Weights of a small transformer language model: 625M tokens.
Each number is 128 + 24 x the weight over its row's rms, rounded and kept within 0 to 255. Layers, rows and columns count from 0. The size above them is the row's rms in percent of the matrix's.

# layer 10 attention key, 64x256, rms 0.0624, rows 26-37, columns 0-255
size [ 80  91  93 100 113  82  89 100 123  86 110  95]
[[ 97 120 116 142  79 145 135 150 130 140 113 114 134 112 133 168  97 123 157 152 132 134 124 104  95 114 161 121 121 125 136 130 117 153 127 127 166  91 126 132  80 111  96 150 100 139 114 139  99 178 141 120 153 127  92 166 146 100 156 156 130 108 123  82 162 124 142 124 138 119 137 120 117 136 115 125 135 157 108 111 109 179 143 128 119 169 134 139 126  76 132 150 160 105 113 110 155 165  81 145 171 127 102  95  86 113 125 146 134 133 120  75 184 128 143  80 126 102 134 139  95 121 135 143  96  96 167 118 103 101 107 125 112 110 129 157 118  98 124 135  91 150 129 121 131 130 117 124 143 106 124 181 135 139 120 104 139 114 146  78 137 125 101 142  91 142 152 103 154 101  52 158 158  89 140 190  72 139 131 137 125 120 145 128 106 136 153 113 139 134 144 154 155  96 136 107 121 149 117 100  91 174 155 139 152 123 139 124 132 113 135 138 169 115 125 118  85  99  95  84 121  90 192 127 116 144 113  95 165 109 131 110 134 113 145 125 153 140 139 114 183 130 131 155 106 151 143 115 109 102 115  95 147 117 146 150]
 [144 128 103 115 101 120 173 136  90 155 140 141  66  96 158 115  91 150 109 153 138 144 188  83 121 135 115 114 149 103  74 112 127 140 131 148 123 116 138 180 112 167 127 121 127 118 160 116 128 145 129 177 165 124 123 134  85 113 134 101 177 139 134 150 111 161 136 144 133 103 112  57 114 142 104 109 141 119 148 135 103  69 128 157 140 148 141 148 139 126 132 155 142 155 118 168 127 146  90 142 121 121 118 139 152 156 146 174 164 145 161 122 158 112 143 108 131 121 137 122 146 111 160 148 117 156 126 117 120 174 125 112 122 106 118 170 119 117 142 133 125 125 108 106 192 100  99 137 139 150 133 135  81 143 130 139  92 125 118 113 113 178  93 139 124 184 148 128 150 120 150 128 133 118 120 125  90  96 131 141 120 113 126 123 109 155 174 159 115 134 156 116 147  94 120 118 155  71 142 126 133 140 117 100 133 125 136  81 190 139 153 137 162 120  97  91 158 113 106 135 166 124 125 138 104 142 106 115 122 116 126 140 167 122 146 129 118 156  95 140 123  79 131  82 141 139 162 142  99 170 149 122 101 144 159 144]
 [119 133 137 119  84  92 111 141 133 149 119 146 124 122 114  54  85 122  91 125 135 103 123 171 154 154 135 125 131 123 104 140  94 137 121 101 113 154 145 140 142 116 136 154 140  76 106 127 143  94 138 120 169 118 128 129 149 154 115  93 142 203 145 117 119 152 142 150  87 118 150 160 159 136 159 140 104 117 133 106 127 112  91 117 122  79 102 116 170 129 102 114 126 120 152 109 140  63 189 110 147 147 138  92 115 142 132 117 134 142 126 148 108 136  95 158 124 143 184 128 125 156 139 144 109 135  97 173 170 133 162 116 202 129 117 128 131  94 135 103 143 137  95 139  73 128 145  95 115 140 118 146 164 132 155 113  95 128 189 102 131 129 117 134 105 130 117 136  93 116 133 153 132 161 128 115 170 121 131 111 108 123 104 130 133 138 159 147 133 120 117 131 109 161 106 181 107  95 106 162 166 121 100 138 107  94 131  98 107 115  93 137 126 135 152 135 155 137 147 138 146 150  75 170  99 118 139 145 143 117  99 149 160 106 121 148 108 149 147 145 110 137 115 120 123 132 107  96 158 138 122  81 104 132  81 118]
 [133 164 142 136 110 137 114 127 148  94 142 147 163 121 134 135 170 139 139 116 141 117 119 128 148 154 162 129 132 125 126 135 135 116 120 121 133 125 128 124 139 129 123 187 133 147 146 167 134 117 119 104 146 146  88 116 117 102 132 153 119 132 112 100  73  80  95 117 104 102 146 144 128 115 144 105 174 102 122  86 115 104  78 138 116 126 119 127 160 116 152 149 142 120 158 115 155  96 134 132 119 148 128 128 134  62 160 108 135 126  85 127 116 128 106 146  99 149 145  92 136 142  96 150 152 161 123  75 125 115 163 149 154 103 124  94  93 111 137 118 102 138 112 129 130 136 111 119 114 148 110 158 157 115 131 117 127 123  87 129 112 138 132 112  95 120 108 135 103 124 102 132 140 151 133  89 166 144 120 119 152 158 182 160 150  90 138 121 158 170 132 110  82 172 164 128 135 132 125  93 168 119  92 134  94 154 137 107 134  82  93 143 151 182 147 158 127 176 129 178  83 133 129  83  90 109 123 155 174 163 113 103 137 136 103 134 141 138 144 145 128 156 130 207 127 142  88  76 141 135 125 127 169  92  95 117]
 [130 141 143 169 137 152 107 143  90 108 127 127 116 115 131 138 111 109 120 144 111 101 113  96 134 102 107  84 138 168  93 157 124 143 147 171 127 131 128 112 140 124 138 139 144 133 165 145 126 158 143 125 138 142 123 144 108 105 162  98 125 167 140 117 145 188 143 137 171 117 116 115 127 130 140  79 127 131  73 118 119 123 150 107 145 144 165 131 106 106 144 129  73 160 101  93 144 167  91 172 121 134 108 156 178  95 132 137 118 158  99 106  93 153 126 106 167 117  88 124 142 123 139 142  99 101 105 125 126 129  76 173 127 141 154 156 125 132 142 100 115 125 122 131 164 117 145 135 105 116  79  95  58 135 112 147 146 147 144 118 111 122 157 126 118 153 137 133 155 100 131  89 143 118 118 156  78 124  73 126 149 131  79 116  98 128 122 157 115 104 141 124 137 103  93  67 141 161 121 129  62 169 169 144 128 158 144 152 140 135 170  97 144 110  95 138 106 101 147 126 138 121 142 159 154 154 142 141 120 135 154 112 101 121 176 154 125 154 130 111 129 138 139 119 150  67  99 144 120 130 168 148 126 123 116 140]
 [140 117 166 125 113 178 145 100 131 113 145 155 135 133 148 125 122 120 147 146 137 117 157 157 102 110 115 111 118 111 130 121 133 127 131 149 120 101 138 128 141 133 141 148 136 108 127 135 124 135 140 134 122 152 115 123  98 120 119 141 149 104 111 136  94 130 127  83 105 133 137 128 136 127 154 114 140 155 143 152 179 121 112 133 160 112 101  87 162 108 113 146  94 128 150 108 108 112 155 105 110 104 152 111 155 141 137 117 126 123 110 127  87 114 131 121 110 118 162 149 112 172 133 110 137 156 131 112 163 110 177 131 128  91  97 109 149  98 151 134 118 154  87  80 114 121 103  83 132 179 128  71 113 115  99 126 127 130 124 145 134 132 125 106 131 102 103 149  70 165 173 112 112 164  96  99 142 125  80 145 132 152 137 138 116 166 150 105 179 170 146 132 100 136 181 112 168 176  92 143 151 121  90 115  94 105 102 171 159  97 152 142 105 156 122 118 183 176 151 124 122 145  77 108 129  96 111 124 166 200 117  84 144 151 130  81 137 152 130 114 108 134 100  94 171 122 118  83 162 125 104 109 118 126 134 102]
 [132 112 137 143 113 133 129 119 123 134 128 131 146 125 107 125 129 151  84 130 130 131 135 149  76 110 151 124  88 130 149 134 135 120 129 127 145 193 130 101 126 120 127 165  99 126 107 114 135 144 144 135 148 155 127 146 141 120 137 182 145 144 125 140  95 155 117 111 120 162 110 163 120 175 141  80 142 166 152 182 113 135  93 143 138 128  79  81 135 130 147 120 168 115 133 126 110 100 179 102 136 130 164 121 124 140  82 118 125  95  82 132 127 116 128 170  76 141 125 130 120 126 139 166 137  94  96 182 151 132 145 116 121 144 128  97 150 150 144 155 136 128 162 127 135 119 103 116 162 133  79 109 125 129 118 100 133 123 125 172 121 144 132 119 139 121 112 175  98 139 206 116 133 153 126 115 133  87 124 137 140 111 106 134 144 137 125 118 105 165 128 171 158 179 143 104 141  60  97 172 126 132  91 122 112 144 132 137 114 119 122 132 103 113 108 124 184 218 105 127 131 125 105  79  97  75 114 112 124 148 122 125 153 131  93 138 110 113 113 121  94 103 119 135 153 111 135 115 123 143 126 163 134  88 102 110]
 [109  78  94 125 113 133 168 148 132  98 101 108 127 136 125 131 133 171 135 115 136 149 139 132 109 173  73  99 132 118 147 142 134 127 181 142 153 101 115 106 146 155 138  93 145 126 150 137 152 113 142 114  87 154 127 175 151  98 158 112  84 132 144 151 119 124 121 103 177 116 153  83 120 151 114 105 167 134 132 160  81 145 112 151 156 130 168 128 118 162 137 140 126 135 136 144 114 163 111 100 113 146 121 114  82 101  98 137 149 111 104 122 130 137 113 123 129 134 123 156 149  98 136 109 148 133 113  73 115 127 149 149 110 139 167 128 145 149 135 105 120 108 171 158 127 177 137 162 130 105 131 121 122 108 131 127 167 133  76 115 132 129 130 176 106 150 138  91 115 173 142 104 113 150 123 135  99 143 124 112 144 171 124 131 120 180 138  77 103  95  97 132 123 115 179 121 151 156 106 122 122 136 156 108 151 185 133 185 136 120 152 100 111 137  75 149 178 112  86 126 150  78 163 158 151  98 103  93 153 155 127  92 117 153 112 139  97 139 148 117 128 121 164 139 121 146 140 146 120 114 120 136 153 155 147 123]
 [102 130 158 155 138 145 129 110 128 126 151 105 166 146 134 109 144 152  76 120 115 153 118 138 140 107 128 141  63 110 144 146 103 129 122 135 110 111 114  88 120 160 163 180 107 111 141  98 131  97 124 126 131 136 138 159 127 159 133 156 118 111 120 138 114 124 129 128 123 114 179 196 119 126 153 115 141  83 112 129 113 158 108  98 119 104  81 101 121 114 114 128 176 100 131  90 106 111  97 133 141 132 171  74 177 109 160 130 120 109 114 160 126 201 165 136  64 130 100 132 164 158 138 128 148 153  97 111  96 134 137 121 166 118 123  80 137 121 147 125 137  97 130 126 128 115 121  88 135 133 100 134 132 122 112 111 120 121 144 154 132 136 118 110 134  93 127 143  90 121 124 117 139 118 130 106 191  86 100 112 112 121 149 143 122 134 131 130 119 125 103 114  95 181 141 120 164 165 128  87 185 127 124 133  66 159 139 144 127 105 140 130 129 150 104 122 129 174 139  98  94 138 124 104 113  81 135 131 114 135 116  95 135 111  94 138 103 157 102 121 141 131 170 202 146 142 124  94 123 136 127 129 143 108 106 118]
 [146  99 155 112  93 179 118 108 122 106 119  98 173 121 113 184  91 108  99 113 124 102 119 138 127 116 139 119 121  91 126 147 101 121 153 134 149 158 126 131 166 173 153 147 156 105 106 143 119 105 144  97 136 134 165 121 147 127 148 103 160 119 155 169 120 176 141 116 164 152 118 174 125 157 132 102 151  96 113 103 127 127 103  97 131 123 117 143 150 138 104 125 103 199 137 126 110  76 156 139 108 129 163 134 134  95 150  94 160 115  76 185 115 141 106 136 103 133  77 116 139 111 117 102 147 154  96 120 129 130 162 112  95 121 133 151 152 124 118 103 119  97 137 123 127 166 117 107 164  67 143 143 103 129 136 147 159 109 131 135 132 112 105 128 162 153 135 100 105 133 124 104 156 123 111 142 148 143  80 131 108 186 168 132 118 134 202 129 157 133 151 138 134 142 124 125 147 133  91 125 133 126 164 133 152 146 116 146 141 116 114 133 106 122  73 145 110 162 152  96 128 120 127  97 131 111 132 123 134 144  96 159  97 164 101 137 148 120 140 135 134 159 174 154 143 119 101  91 103 128 178 162 129 152 136 126]
 [138 126 107 133 104 118 103  75  91 137  91 143 147 131 162 110 137 120  83 138 137 141  69 122 129 169 127 129 115 145 136 201 155  96 105 134 135 161 131 116 141 108 135 132 111 161 134 104 107 132 108 155 138 165 162 150 156 131 141 190 105 147 109 129 167 128  77  71 195 122 174 180 127 171 125  86 154 130 128 119 140 121 119 149 165 178  88 117 127 143 138 120 153  85 146 117 101 121  84 137 109 126 142 112  84 117 146 127 133 144 126 146 171 143 103 111 115 122  99 135 138 146 102 111 133 117 130 118 111 145  78 125  91  97 135 119 169 123  91 151 109 135 122 116 127 135 121 120 105 140  64 118 136 139 124 149 112 103 135 124 109  81 117 134 116 115 143 136  88 134 106  88 104 134 149 161 137 126 122 126 158 116 124 145 126 163 132 153 136 123 116 126 141 193 118 146 128 134 121 127 147 146 119  99 148 110 131 122 156 130 136  93  99  92  88 136 102 140 142  89 125 108 140  85  82 109 103 146 107 149 137 117 133 139  99 148 147 128 148 103 101 138 146 182 138 127 167 151  95 156 117 139 147 117 100 115]
 [148 155 129 126 144 120 127 116  80 129 131 152 133 114  92 132 175 141 179 118 105 160 131 192 102 170 186 131 104 129 123 134 102 142 165 130 135 177  95 112 143  80 136 122 138 131 121 173 131 129  76  97 136 124 143 102 116 136 110 113 111 126 125 131 148 115 122 100 130 130 161 117 149 128 165  82 129 121 112 128 115  93  95 136  92 165 118  95 136 155 126 125 145 132 146 130 114 112 128  86 144 158 171 116 105 120 108 132 110 126 137 149 124 103 123 132 102 136 137 119 133 147 161 128 153 109  88 162 111 144 151 114  75 179 162 142 156 133 124 144 145 113 135 147 142 119 130 126 105 135  85 127 149  86 121  91 158 165  97 156 142 116 120 174 133 138 142 189  95 150 116 124  78 107 134 116 162 141 132 104 100 116 119 126 111 137 142  82  87 101 117 121  89 129 115 103 114 154 106 108 155 121  91 113 110 116 137  70 117 107 118 134 121 106 114 128 198 176 124 137 154 107 170 110  58 146 146  96 115 123 121  99 131 127 124 103 132 139 158  96 114  87 160 152 132 123 152 144 139 141 124 105 106 102 125 122]]